{"head_dim": 32, "intermediate_size": 512, "hidden_act": "swiglu", "norm": "rmsnorm", "rope_theta": 10000.0, "rope_fraction": 1.0, "qk_norm": false, "tie_word_embeddings": false, "parallel_block": false, "init_std_o": 0.00629, "optimizer": "muon_variant", "beta1": 0.95, "schedule": "wsd", "batch_tokens": 16384, "train_tokens": 122200000}
Each number is 50 + 12 x the weight over its row's rms, rounded and kept within 0 to 99. Layers, rows and columns count from 0. The size before them is the row's rms in percent of the matrix's.

# gate: layer 8 MLP gate, 512x192, rms 0.097, rows 327-361, columns 0-63
# up: layer 8 MLP up, 512x192, rms 0.0958, rows 327-361, columns 0-63
# down: layer 8 MLP down (transposed), 512x192, rms 0.0901, rows 327-361, columns 0-63
gate327 102:41 49 70 28 62 47 57 65 56 52 46 41 43 78 45 37 39 42 77 60 67 46 67 21 58 21 64 48 58 24 58 53 40 27 64 51 60 53 36 43 32 69 39 74 62 50 66 61 43 65 45 44 61 44 30 58 56 33 70 59 48 42 59 27
up327 104:49 42 44 49 50 54 76 45 53 75 67 43 76 55 54 58 68 50 49 33 65 56 39 55 60 61 48 47 56 63 67 47 39 62 51 47 43 55 71 44 74 78 51 38 44 40 51 52 58 51 69 58 20 47 50 58 43 32 59 61 49 56 46 52
down327 104:44 39 47 63 61 56 36 27 48 53 72 18 51 61 29 51 53 28 49 57 78 52 44 45 38 49 54 49 55 36 66 50 81 45 65 46 43 46 31 36 50 32 56 45 32 56 58 51 54 53 34 47 40 62 50 36 62 58 39 71 37 48 42 74
gate328 104:61 37 51 40 59 42 46 56 43 56 42 57 33 76 47 66 57 42 39 51 43 50 48 55 54 62 69 49 42 50 58 30 34 61 57 52 42 67 38 70 56 64 55 49 43 43 48 53 59 42 48 29 54 52 50 53 63 49 39 47 42 50 62 60
up328 110:29 57 50 37 59 26 66 55 40 81 30 27 40 36 53 59 61 53 55 20 58 39 41 53 63 52 65 67 44 33 59 40 58 48 42 50 49 51 48 49 52 46 36 62 40 59 44 44 63 61 63 39 64 67 37 36 37 47 40 60 46 50 58 48
down328 106:70 58 38 51 47 38 52 81 53 56 45 58 23 33 74 63 75 57 61 42 49 56 26 56 63 56 63 43 48 27 50 47 47 34 39 52 51 42 59 57 61 76 69 43 58 46 41 41 38 56 58 36 30 51 34 55 24 40 59 35 58 43 70 45
gate329 096:39 63 19 39 43 67 51 67 71 93 57 58 51 43 48 45 52 51 44 54 40 33 40 56 37 50 71 51 35 47 34 49 55 58 58 53 75 60 46 44 58 63 49 64 29 23 53 39 61 66 39 42 42 71 39 39 55 43 53 35 51 50 61 39
up329 098:67 62 49 62 47 58 58 30 56 65 34 52 34 37 62 34 63 40 66 63 50 49 42 60 62 51 39 56 42 56 43 75 48 68 58 51 43 55 55 55 47 47 26 59 48 56 49 57 47 55 54 28 42 64 28 38 52 59 45 38 44 71 57 38
down329 093:79 44 59 61 58 81 50 48 47 51 67 50 48 63 36 67 54 67 34 46 49 55 62 34 57 47 64 38 37 54 40 50 37 32 63 43 52 51 54 32 35 73 52 41 31 43 48 52 37 43 43 58 41 56 34 42 53 62 35 52 46 49 45 32
gate330 104:43 54 60 31 61 38 68 58 51 48 45 56 54 48 75 51 19 29 34 35 75 50 53 47 66 49 57 61 36 54 42 37 54 61 38 68 64 42 59 55 30 57 54 48 65 46 56 46 55 50 34 55 32 41 59 71 59 34 50 47 49 73 37 61
up330 098:50 72 59 75 48 85 49 52 63 56 68 66 48 60 50 32 60 49 63 54 61 43 51 63 43 50 63 65 21 39 67 38 76 54 66 43 53 77 42 46 48 37 32 48 37 36 42 74 50 33 37 41 89 58 38 50 59 49 44 43 56 53 73 23
down330 102:49 24 68 60 57 66 71 60 62 47 40 40 43 75 53 38 54 54 57 75 44 64 64 48 43 53 54 54 28 67 58 59 51 59 29 49 64 55 41 49 42 39 55 59 67 59 38 38 52 69 68 54 44 39 52 58 25 62 68 35 48 58 75 54
gate331 094:65 72 54 38 33 55 42 47 77 34 55 49 51 55 48 55 39 45 25 40 47 50 61 43 43 29 38 63 64 35 60 49 72 56 67 55 67 45 43 50 60 73 46 68 50 49 49 46 43 60 45 68 44 53 44 39 50 37 32 56 37 56 44 43
up331 098:69 46 30 56 45 49 64 50 49 60 37 58 59 61 43 39 71 58 50 49 51 50 48 39 59 54 38 50 60 57 26 56 47 44 49 42 57 60 46 61 41 53 54 66 65 75 52 51 43 61 17 47 73 47 33 64 51 61 49 58 53 54 56 50
down331 102:43 46 54 43 15 43 49 29 64 53 46 45 43 80 67 50 52 44 63 61 39 70 79 55 59 31 67 50 31 57 54 54 52 43 29 41 64 39 56 50 69 63 57 60 46 57 22 47 83 46 60 51 68 49 31 43 42 42 51 35 52 50 59 68
gate332 099:47 31 64 49 58 25 55 34 49 70 40 36 38 76 58 53 67 30 50 37 63 50 47 58 67 41 33 45 56 53 51 55 58 55 56 45 57 49 36 63 58 48 76 52 30 59 29 49 44 76 48 67 44 71 48 48 62 38 52 41 56 54 40 56
up332 095:51 59 66 54 39 57 64 36 29 56 60 64 39 25 65 58 44 45 55 53 83 39 62 35 47 52 29 46 30 52 49 37 53 66 56 25 64 49 51 44 54 66 47 60 56 63 44 40 65 43 42 51 61 47 62 43 52 76 57 55 51 77 36 41
down332 097:65 50 60 77 48 55 21 70 45 56 40 29 28 34 60 57 32 70 46 57 36 31 68 48 43 59 44 48 65 47 36 41 71 46 49 50 66 60 30 54 53 64 43 48 26 57 68 60 49 55 58 69 50 45 40 48 44 47 28 54 42 36 35 44
gate333 103:34 52 56 27 46 37 61 34 30 56 52 50 56 33 57 67 37 46 59 83 50 45 56 56 58 35 59 68 54 62 39 50 63 53 48 41 53 55 40 50 60 73 53 62 68 27 24 60 56 63 29 46 48 65 44 59 39 40 51 41 41 48 45 43
up333 105:69 51 50 66 38 42 63 41 49 63 57 44 48 58 78 39 41 46 51 44 46 39 45 42 34 46 41 42 50 29 50 65 40 77 56 36 35 47 56 46 47 53 60 46 54 75 46 52 58 34 38 70 63 41 44 38 48 50 62 60 45 53 38 62
down333 105:46 43 42 59 58 52 57 54 53 32 34 59 65 59 52 22 60 38 29 43 52 53 52 46 60 55 46 47 43 48 35 51 50 32 53 42 42 67 54 30 50 48 51 38 38 49 58 52 59 48 69 29 49 49 18 63 61 55 23 60 63 52 28 50
gate334 092:53 48 64 54 52 52 49 31 36 46 46 26 44 52 65 85 60 30 44 62 59 42 60 47 31 66 46 68 44 57 49 39 32 56 36 58 59 37 52 83 55 35 28 50 37 48 65 38 39 42 41 57 49 40 63 30 45 46 56 53 51 50 45 45
up334 092:50 44 62 75 46 44 33 48 32 50 43 48 53 41 50 53 62 77 48 51 44 32 48 84 52 68 43 75 42 68 60 53 50 48 58 64 31 40 46 53 37 28 51 61 62 58 47 40 67 60 64 46 58 42 62 43 39 51 46 50 56 74 48 33
down334 091:48 19 73 46 71 50 43 58 61 49 46 23 61 35 24 48 50 61 62 51 67 71 48 58 35 47 39 56 50 43 71 61 75 53 42 45 48 47 52 75 56 64 55 60 69 46 49 56 34 63 44 59 55 28 47 79 55 42 40 55 55 50 55 61
gate335 103:25 48 46 51 33 50 34 45 37 63 31 57 59 45 49 31 51 64 69 66 49 51 56 45 64 64 76 59 48 44 73 45 62 53 45 59 40 61 38 62 60 48 71 62 66 57 70 52 40 53 45 40 65 71 44 74 47 57 46 60 54 60 61 65
up335 107:12 42 65 33 46 61 40 67 42 51 46 56 57 29 45 57 43 80 38 65 56 54 33 76 63 40 60 41 59 63 41 52 52 28 49 49 50 54 42 49 26 56 45 53 49 44 34 39 42 54 43 49 40 47 64 39 39 47 61 46 44 55 53 44
down335 106:56 37 62 38 40 54 63 41 44 50 40 49 35 61 49 63 36 63 49 16 45 69 60 63 42 41 44 24 43 65 57 34 54 59 58 51 59 78 35 30 63 67 26 43 42 51 50 54 62 35 73 33 56 64 41 31 29 40 72 48 48 59 43 42
gate336 105:56 64 46 65 73 65 61 37 48 55 15 46 61 63 54 57 56 56 36 58 55 57 69 57 42 46 39 58 65 46 36 39 59 57 58 51 36 70 46 55 36 79 64 50 55 39 52 56 44 71 44 62 41 43 57 53 68 27 49 38 53 44 46 44
up336 099:31 23 41 48 25 60 43 47 55 42 64 47 50 37 41 40 60 44 39 46 60 49 28 51 55 52 58 49 58 38 75 32 54 52 41 77 60 55 50 48 40 45 64 46 32 43 54 29 52 35 60 35 50 46 54 42 34 52 24 46 31 68 40 52
down336 100:61 45 48 30 53 64 44 61 41 67 25 55 50 33 49 57 52 63 38 52 37 24 60 35 72 55 53 47 43 33 36 46 27 43 33 77 45 63 43 45 26 62 54 50 59 49 49 65 43 75 29 37 75 70 38 38 51 66 46 56 56 50 71 47
gate337 102:50 57 46 28 40 28 49 59 37 42 67 57 65 52 56 54 46 36 58 33 32 26 52 49 57 74 48 58 36 46 73 46 65 40 60 46 63 45 53 50 56 38 57 40 51 61 43 52 41 51 40 70 46 67 58 50 41 71 54 25 65 31 41 91
up337 097:37 56 28 36 58 46 66 47 44 24 55 50 54 55 39 63 47 35 58 45 61 32 52 65 15 24 41 54 66 52 56 45 55 48 58 66 38 46 48 58 42 54 46 60 53 48 61 51 43 62 51 32 59 37 52 38 33 56 58 35 57 36 58 52
down337 100:51 59 54 64 37 42 63 50 50 71 48 53 62 51 63 49 60 45 41 41 61 44 63 39 61 45 26 59 47 52 56 50 60 68 41 52 50 52 55 62 57 55 66 62 69 49 63 19 49 17 79 35 62 67 60 47 47 54 63 45 48 49 50 56
gate338 096:40 55 59 29 35 42 59 50 45 67 58 64 44 58 38 34 60 58 45 50 64 57 44 37 42 49 64 46 27 75 65 43 36 56 62 75 46 81 52 41 47 60 32 52 36 24 50 43 29 49 37 46 77 41 52 63 55 44 31 30 31 54 39 60
up338 099:61 60 48 51 33 48 41 79 38 64 36 60 40 62 58 45 46 45 48 68 44 36 39 68 43 60 54 40 62 71 51 39 66 60 48 38 44 49 37 52 68 51 44 41 60 42 66 56 37 67 65 68 37 66 45 22 62 28 57 14 67 51 52 55
down338 092:57 57 57 47 59 45 68 68 49 50 50 36 61 65 42 63 50 40 61 37 48 40 46 35 48 61 58 56 16 45 60 53 42 30 54 49 58 85 44 67 45 48 71 38 27 50 56 41 63 48 44 41 38 34 59 16 52 46 38 75 47 55 33 53
gate339 102:38 60 55 57 35 58 41 59 48 69 39 44 39 55 34 63 53 60 56 75 57 47 69 51 60 64 40 40 51 41 61 76 57 32 44 71 47 51 38 44 52 66 48 52 27 55 54 53 26 67 54 39 55 50 58 31 65 53 37 63 58 55 49 87
up339 102:67 64 58 59 77 38 42 49 77 79 37 56 53 64 67 36 29 35 38 59 25 38 29 38 64 40 43 45 60 51 36 48 39 35 43 57 44 46 54 67 48 68 58 28 42 75 51 37 62 64 56 42 57 41 36 47 46 72 50 59 44 64 65 39
down339 099:43 52 12 45 61 47 72 31 46 43 54 60 53 45 47 61 47 56 42 38 76 44 52 51 52 42 42 39 45 28 47 55 59 54 52 49 53 45 48 32 52 46 48 68 59 31 43 49 43 19 35 52 71 44 37 48 65 75 59 54 73 41 57 57
gate340 103:40 47 53 43 53 31 66 33 73 56 51 54 35 51 48 42 36 52 49 62 51 60 31 68 50 51 38 41 50 51 58 46 63 49 51 71 36 52 44 56 37 46 73 46 55 51 48 40 69 62 74 34 45 39 59 56 52 50 66 52 46 49 60 40
up340 109:51 36 49 53 53 36 53 72 42 45 56 53 50 45 44 52 48 59 56 51 39 49 53 57 58 30 47 55 41 45 54 51 53 57 67 48 70 45 63 42 43 40 40 52 73 60 77 51 27 31 37 50 44 42 43 37 46 61 38 44 41 65 54 53
down340 100:41 48 42 40 21 39 37 55 45 49 62 60 49 71 45 32 57 56 58 52 61 24 50 75 20 37 59 29 49 37 54 62 38 46 46 54 55 58 34 46 51 50 34 38 45 55 42 63 43 42 56 41 51 58 56 66 46 67 63 73 28 43 25 61
gate341 104:53 23 51 37 73 53 68 46 64 47 40 57 65 46 37 56 55 40 41 43 46 71 40 30 48 60 49 24 34 50 44 32 52 50 36 60 59 66 27 33 31 51 67 65 44 49 41 73 63 89 42 44 52 33 34 47 45 63 47 37 59 61 52 59
up341 098:82 52 38 58 58 45 56 56 51 62 46 27 56 68 50 50 41 37 46 58 61 36 43 64 30 94 56 52 32 46 55 42 61 49 69 65 51 60 57 47 23 36 49 55 48 76 63 61 44 50 53 53 38 45 54 68 29 52 35 63 50 41 54 88
down341 103:58 43 60 53 49 66 70 40 49 56 63 55 46 45 27 29 41 33 46 42 42 49 49 50 44 49 60 29 42 72 38 56 40 49 46 61 29 43 39 65 34 40 52 55 51 48 48 59 25 58 71 44 61 43 50 41 51 59 38 53 34 45 34 50
gate342 098:47 44 47 29 47 37 43 70 48 50 34 64 53 62 46 27 47 49 55 32 52 56 40 47 36 49 46 74 63 60 28 33 62 47 55 46 55 66 54 55 54 74 74 29 65 37 23 57 46 57 39 66 28 51 50 52 58 45 54 35 39 56 61 36
up342 098:42 52 50 29 44 65 51 37 53 63 33 63 50 50 57 42 36 36 51 61 61 65 36 58 44 49 78 66 50 57 59 49 69 57 50 55 37 45 51 62 49 64 58 56 46 20 61 48 32 46 49 40 46 40 46 42 75 53 66 46 49 50 70 36
down342 095:38 48 20 58 53 42 43 60 49 52 41 44 76 38 41 55 32 53 44 46 50 62 52 45 65 55 54 63 41 46 46 13 63 53 59 47 65 65 56 45 11 53 54 58 43 43 40 43 63 30 28 60 46 35 56 53 55 54 52 64 45 62 46 60
gate343 098:73 27 46 32 50 66 39 51 36 70 37 56 49 39 50 37 53 49 29 28 58 41 42 36 68 46 44 62 65 81 55 44 56 54 51 47 57 51 23 68 57 47 57 50 63 20 61 52 52 47 57 29 61 39 40 48 53 60 58 62 45 52 32 62
up343 096:60 64 31 48 33 51 36 45 40 42 23 42 42 35 68 34 42 60 53 31 55 51 54 56 26 69 59 38 51 72 28 41 65 67 58 64 73 55 54 52 53 51 48 18 68 49 47 27 58 52 54 31 49 38 35 37 53 26 76 49 63 62 46 53
down343 097:53 54 50 59 39 48 41 52 74 62 44 47 69 31 83 35 69 60 61 79 33 19 53 59 38 67 36 50 59 43 58 38 45 67 63 52 51 61 47 52 60 30 23 30 58 63 47 58 70 64 43 49 25 44 51 43 42 55 45 47 62 62 41 55
gate344 099:48 72 44 67 46 36 44 57 70 58 54 57 34 28 60 21 55 56 55 56 43 59 60 68 65 52 51 65 53 28 51 38 36 38 44 53 46 40 37 62 49 48 25 37 76 33 45 58 62 32 47 47 48 58 46 68 48 40 37 40 38 34 62 42
up344 103:66 67 53 58 41 68 46 25 60 44 49 48 58 37 42 56 32 53 44 38 67 37 39 36 28 55 44 37 46 37 37 62 45 73 39 30 45 48 61 50 47 55 65 30 38 46 38 16 47 51 39 49 41 23 53 28 62 69 76 51 54 60 37 56
down344 100:61 63 51 46 51 48 65 28 38 59 65 53 48 38 12 39 44 45 37 39 48 59 51 61 45 44 49 68 62 51 58 53 57 57 43 37 31 54 81 53 46 50 62 60 46 37 58 48 56 45 54 74 61 41 67 39 33 72 60 68 55 41 62 51
gate345 101:39 58 51 38 59 66 61 52 38 63 56 53 35 43 50 58 62 63 39 55 63 43 44 51 78 70 39 36 46 28 47 39 49 49 37 42 39 58 62 49 39 33 36 61 61 63 64 42 53 39 54 61 50 64 46 44 59 53 29 32 48 62 44 74
up345 103:49 54 43 58 34 33 71 49 70 72 60 37 30 44 39 30 73 57 60 51 51 51 49 58 28 35 28 53 56 49 55 45 60 60 40 57 46 52 61 63 56 44 49 55 64 73 67 39 54 79 51 44 52 34 45 36 53 40 48 43 58 49 46 69
down345 101:49 69 54 54 34 56 37 64 55 63 78 36 36 21 54 74 50 68 56 60 44 51 42 41 58 41 53 35 55 60 25 49 34 60 34 46 49 43 63 59 58 37 53 51 50 59 79 54 26 35 30 66 57 38 44 44 51 60 66 48 49 53 59 77
gate346 103:66 49 39 52 24 37 57 41 59 43 67 50 41 68 47 57 19 57 54 48 44 55 57 63 61 44 34 42 54 58 75 46 61 47 46 41 43 47 63 40 47 45 38 53 66 65 59 57 51 50 43 53 50 44 40 58 25 53 57 61 53 21 66 51
up346 103:32 47 44 53 55 71 70 77 21 41 50 71 54 66 48 50 61 54 46 44 62 45 61 43 46 40 52 73 54 64 38 42 38 45 41 63 43 61 44 59 60 41 51 49 36 43 58 46 61 55 46 34 45 43 61 54 51 51 37 73 55 63 31 44
down346 102:49 40 38 49 62 61 57 69 60 38 52 62 30 44 40 23 74 66 30 35 51 50 49 29 48 36 43 50 50 55 18 55 41 32 59 34 70 35 55 74 57 34 51 56 48 46 50 57 47 48 39 55 41 77 47 59 62 67 52 76 62 47 38 46
gate347 103:56 46 45 41 53 55 26 48 71 49 49 53 52 56 58 51 55 50 56 31 44 52 53 50 60 38 65 34 51 33 44 62 34 55 53 57 46 44 39 54 57 58 36 41 28 35 63 58 42 65 88 48 21 32 47 85 29 34 80 39 65 48 62 48
up347 101:71 51 40 45 48 50 44 54 49 48 63 45 41 63 49 60 43 46 26 66 45 63 48 62 57 53 47 43 28 57 67 60 55 29 35 50 34 56 58 62 53 52 75 57 48 37 58 41 53 50 50 59 47 52 38 25 52 55 45 70 59 45 33 59
down347 103:39 68 47 36 56 35 70 34 62 50 59 47 54 34 46 53 42 65 47 60 45 42 46 43 47 57 44 28 48 48 51 46 16 56 38 57 48 68 66 41 64 60 50 45 46 39 51 60 43 67 46 58 41 53 63 61 64 51 49 65 85 49 47 52
gate348 103:26 37 65 47 79 57 38 54 30 44 40 43 64 29 67 52 58 58 37 44 47 47 37 71 48 47 49 54 43 62 60 32 47 56 33 31 67 62 43 42 50 41 45 59 50 69 51 55 48 64 70 57 55 55 58 47 34 45 47 74 51 61 53 47
up348 108:26 61 58 31 48 53 24 43 48 37 56 61 59 44 47 42 45 51 60 55 41 27 57 50 31 55 21 30 42 82 48 50 52 67 50 46 41 37 54 33 62 42 38 36 62 47 67 41 41 53 46 51 33 50 52 51 64 56 24 47 63 44 46 36
down348 107:54 53 56 50 56 32 47 26 41 47 54 34 61 41 64 53 35 36 41 45 54 57 65 33 70 66 54 56 80 60 51 49 50 68 31 57 78 38 65 46 49 56 49 47 63 64 53 59 51 45 47 35 48 39 53 61 80 52 47 48 43 58 66 35
gate349 102:57 64 75 22 38 51 58 39 52 65 46 50 55 59 49 55 53 44 35 32 56 51 51 52 56 34 48 50 52 54 52 33 65 65 61 49 41 57 66 51 59 70 45 55 48 49 60 44 56 53 63 61 24 61 45 43 28 57 69 41 39 40 34 50
up349 099:49 43 54 61 40 48 61 57 58 28 67 58 49 49 43 46 42 75 39 45 58 47 55 46 32 36 45 44 60 46 63 42 52 61 45 31 53 47 28 53 25 62 58 76 34 42 47 50 52 74 51 48 54 51 31 55 55 60 60 54 31 65 75 45
down349 101:50 34 40 47 57 45 40 67 38 33 26 47 46 59 34 40 44 34 46 47 36 59 51 50 78 63 40 49 53 65 44 45 54 57 41 54 57 47 56 69 33 37 49 46 54 38 48 28 48 48 46 44 55 27 51 55 44 51 32 47 80 77 35 32
gate350 105:37 72 38 36 59 46 54 70 41 31 53 36 59 37 45 60 72 52 69 57 38 39 84 54 52 38 56 41 63 58 60 63 44 66 35 48 56 55 93 59 54 45 45 62 53 44 72 47 80 70 59 57 63 52 59 59 50 51 46 50 73 50 41 41
up350 098:65 44 43 46 74 53 41 48 66 43 50 60 35 47 56 29 64 53 59 47 58 46 41 49 55 68 38 63 56 40 77 63 52 46 68 57 38 47 40 65 57 68 46 31 65 55 63 28 48 32 65 38 75 57 50 43 45 52 49 50 51 67 56 53
down350 103:63 54 49 26 58 58 43 62 31 57 42 50 62 64 32 51 54 46 39 53 52 53 30 61 44 52 53 34 51 62 39 52 55 30 65 65 86 57 37 44 29 43 52 44 51 43 26 58 52 55 73 53 38 59 60 27 42 64 49 42 43 82 37 31
gate351 100:51 67 54 59 42 56 50 38 48 33 45 70 68 42 53 46 40 44 58 54 37 57 48 61 25 72 55 48 34 54 46 50 48 42 32 35 45 73 56 57 46 48 85 45 53 47 46 39 59 47 68 29 48 41 54 73 32 58 69 56 47 54 59 44
up351 105:50 60 72 49 62 54 26 41 28 38 47 47 62 45 47 53 44 31 32 79 53 53 75 65 63 59 66 58 57 54 60 53 40 43 47 57 48 38 31 44 56 37 73 48 50 50 61 50 43 68 49 36 47 65 50 43 61 50 43 28 54 24 47 38
down351 106:52 40 51 26 40 53 57 41 41 50 61 58 41 40 68 64 55 48 38 59 39 65 54 41 49 44 53 45 60 50 52 48 57 37 85 38 20 61 67 41 55 54 46 34 46 71 46 63 29 46 51 79 50 53 34 29 38 44 45 54 43 38 48 45
gate352 105:38 49 68 43 76 52 34 48 47 66 87 47 55 78 72 56 60 33 45 58 62 59 37 38 61 56 51 48 70 42 67 51 29 46 45 58 53 64 37 39 44 21 60 46 41 68 57 64 40 50 48 60 40 67 64 49 68 31 52 56 38 56 64 55
up352 097:49 52 69 36 57 51 53 64 60 56 68 49 67 47 68 37 36 40 53 45 57 57 45 36 31 74 49 39 59 47 53 70 48 27 52 46 42 39 60 47 64 46 49 39 35 54 63 35 44 50 53 38 42 51 50 44 27 36 37 63 45 63 48 53
down352 095:60 53 46 52 60 57 53 53 49 35 57 47 52 34 46 47 31 34 72 60 42 54 34 45 70 43 53 35 42 70 55 55 40 85 44 55 54 48 72 49 60 52 51 58 54 53 51 54 59 48 38 51 30 46 44 53 56 59 44 35 61 59 49 55
gate353 104:42 53 62 62 19 51 34 52 66 45 17 30 51 60 50 43 63 46 49 81 28 57 54 32 51 53 41 57 31 61 50 44 39 45 47 35 35 56 46 57 66 45 47 54 37 46 53 37 47 53 57 34 60 91 55 46 74 36 63 48 76 48 51 46
up353 101:41 58 61 68 51 52 47 48 47 44 67 44 55 56 42 52 77 40 43 62 46 52 53 54 48 15 46 44 34 64 46 73 43 32 65 47 51 41 49 37 50 57 25 45 49 48 36 40 62 56 57 48 51 45 56 50 43 43 55 59 56 22 47 63
down353 104:40 62 33 53 44 59 45 42 40 42 69 65 36 57 40 30 42 72 43 45 52 65 58 63 59 70 45 67 34 64 50 32 34 38 68 55 57 56 53 43 67 56 36 65 41 48 46 56 48 65 30 54 47 57 36 48 41 51 53 61 46 55 50 53
gate354 099:65 55 38 61 33 74 47 50 41 48 21 33 44 48 52 54 54 59 33 60 61 54 70 42 46 40 51 49 53 62 36 62 60 57 53 48 42 64 46 61 38 54 69 40 65 40 43 58 59 49 45 55 54 39 65 55 61 48 50 48 54 41 32 43
up354 101:46 25 70 53 48 51 54 58 34 53 48 43 34 53 34 65 53 69 47 40 50 59 53 51 42 41 62 55 40 56 43 56 63 36 27 45 46 60 39 56 45 48 33 67 46 65 27 48 54 53 41 60 44 49 70 42 37 53 59 63 67 64 56 33
down354 105:48 53 57 54 52 55 55 75 54 61 65 30 41 70 44 53 81 44 41 58 35 54 35 51 59 58 63 53 53 51 32 61 47 48 50 50 47 34 51 56 70 48 73 41 67 51 54 61 43 42 56 54 49 57 49 51 45 55 42 65 42 72 63 64
gate355 101:34 69 54 58 51 46 62 74 61 50 45 52 51 62 68 63 51 56 69 37 50 46 45 61 59 55 34 47 68 39 34 51 28 57 42 55 57 68 68 45 42 42 64 49 32 69 55 60 39 55 55 58 60 61 64 30 59 39 44 41 60 36 34 44
up355 096:60 58 69 71 55 44 48 47 58 60 50 57 60 63 59 38 76 42 86 72 62 51 49 47 51 40 31 34 59 45 32 71 52 66 63 62 45 44 45 41 55 50 61 52 44 69 62 48 58 56 52 52 72 63 70 32 62 57 47 33 32 49 65 33
down355 096:56 47 41 57 45 50 42 54 49 52 59 36 71 60 62 60 38 21 56 62 50 42 41 49 48 62 43 36 53 89 43 33 44 39 58 54 45 50 36 40 56 43 57 45 34 68 43 41 57 81 39 38 45 64 61 36 54 46 54 72 60 64 54 53
gate356 091:43 57 45 43 25 62 60 64 40 49 55 47 67 35 54 38 53 32 59 44 45 52 60 58 52 50 55 60 54 83 71 28 62 55 15 37 39 58 52 43 38 67 45 44 50 57 55 34 48 49 47 38 54 34 81 52 33 67 42 58 37 44 73 53
up356 091:47 58 46 62 59 20 61 46 52 56 50 43 51 56 34 41 49 60 50 54 63 50 57 64 62 39 53 39 47 41 45 55 46 37 60 61 55 26 52 40 68 40 51 54 54 50 70 43 58 33 57 38 69 86 43 22 55 25 45 56 65 61 52 40
down356 102:52 58 51 62 57 29 60 54 41 60 53 50 47 41 23 53 45 54 64 34 40 45 34 60 46 46 56 31 51 63 70 51 52 54 60 53 65 46 61 68 50 55 46 47 51 42 72 64 48 74 68 56 65 23 50 35 64 46 38 67 65 26 36 56
gate357 103:43 35 24 57 51 58 52 39 53 43 62 48 41 61 45 56 41 49 64 36 52 43 58 50 48 33 41 46 44 37 47 43 50 67 43 48 65 44 38 32 38 62 66 52 58 46 64 48 24 40 66 50 35 48 58 40 41 57 67 55 24 40 51 36
up357 102:40 44 53 52 75 53 55 77 47 74 49 44 29 23 46 46 51 51 36 85 58 61 43 55 60 39 72 30 40 44 40 68 42 49 62 56 40 57 58 54 47 67 49 58 49 25 60 53 35 39 60 40 36 37 43 47 72 35 38 52 55 44 48 44
down357 095:48 38 49 79 43 50 48 58 58 36 30 32 68 65 73 53 49 42 45 38 51 57 47 40 40 26 38 46 72 42 30 46 66 57 34 61 43 37 45 34 46 58 68 70 55 40 54 56 44 64 67 52 43 57 46 43 62 85 48 52 66 31 57 45
gate358 094:69 54 77 62 41 44 22 55 63 36 60 58 54 64 43 54 65 56 35 55 52 76 46 55 38 75 55 52 43 52 50 41 40 50 50 64 62 30 62 66 35 49 48 37 44 51 34 64 49 42 68 51 57 66 55 48 28 43 61 33 42 58 46 46
up358 098:64 60 43 64 46 45 41 53 39 62 46 49 43 61 41 59 43 72 50 82 57 50 51 46 63 55 58 59 42 45 55 46 50 36 64 42 43 41 45 62 44 62 17 40 81 52 48 82 49 42 68 47 45 49 63 64 36 34 58 47 50 51 33 45
down358 098:54 59 57 55 43 60 25 30 37 58 56 67 50 41 43 54 40 45 60 54 28 43 57 56 47 50 46 47 50 61 47 54 42 71 64 39 65 56 40 39 60 21 27 56 66 35 63 68 39 34 36 62 37 51 57 37 41 54 60 52 59 47 46 27
gate359 105:55 56 47 60 41 40 31 42 61 44 44 67 43 59 47 60 50 50 36 50 55 44 26 39 53 66 91 60 62 39 60 51 50 57 55 45 62 57 52 38 49 69 72 67 51 41 48 76 34 52 42 45 49 47 65 46 47 54 57 74 53 44 40 60
up359 100:49 49 28 67 50 49 52 59 53 53 52 29 26 73 66 74 53 20 38 54 47 57 56 30 36 34 51 40 34 38 37 53 50 44 41 36 49 46 50 25 70 28 57 67 39 45 57 52 36 36 50 43 71 50 44 76 44 54 42 62 50 40 24 57
down359 101:51 39 53 46 49 66 53 65 57 69 42 54 48 61 66 37 46 49 56 34 72 54 43 60 66 43 70 30 67 47 68 61 48 57 63 60 51 49 59 64 69 58 55 77 56 46 47 65 55 43 71 67 76 57 41 42 27 55 67 71 52 39 43 72
gate360 100:41 39 55 38 66 57 56 48 56 46 64 50 46 39 61 52 46 27 76 48 46 49 64 43 70 46 53 75 36 60 49 59 54 57 50 47 48 46 41 47 56 56 24 69 59 51 58 47 55 40 49 51 48 64 44 54 71 54 52 35 33 41 37 51
up360 101:57 41 64 20 32 59 47 45 72 53 44 49 56 26 48 65 35 53 42 51 78 51 38 60 48 63 59 48 63 64 57 25 58 46 71 24 31 58 58 55 56 58 38 49 55 71 52 41 46 27 42 38 69 64 48 61 61 59 53 35 63 45 52 49
down360 100:53 18 54 59 46 20 69 63 52 16 59 33 60 59 43 49 72 38 52 57 59 59 52 58 32 36 53 58 63 30 62 65 50 79 44 44 35 35 44 61 49 36 54 40 42 70 66 38 26 40 43 44 45 45 65 54 54 49 42 48 56 52 49 37
gate361 084:34 38 49 55 65 41 50 40 45 76 42 51 42 44 61 50 32 54 46 74 52 54 43 47 60 39 29 55 47 50 26 41 55 49 64 51 63 58 41 46 47 66 51 46 48 31 35 53 55 47 37 67 51 39 38 42 71 70 54 60 86 58 47 71
up361 091:54 61 45 48 51 65 70 51 33 42 41 53 37 51 31 55 46 42 56 21 60 42 67 53 56 55 43 53 49 63 64 54 69 53 59 42 46 56 70 44 73 51 43 50 37 75 38 51 58 37 38 54 38 52 31 45 49 39 54 63 40 65 57 24
down361 089:56 55 50 39 42 55 61 51 47 56 67 36 43 47 78 67 61 44 50 43 43 46 44 47 52 44 58 47 58 34 71 45 32 54 31 59 30 51 48 50 84 50 57 49 61 52 47 37 49 61 52 62 81 21 58 56 42 69 34 57 33 40 36 58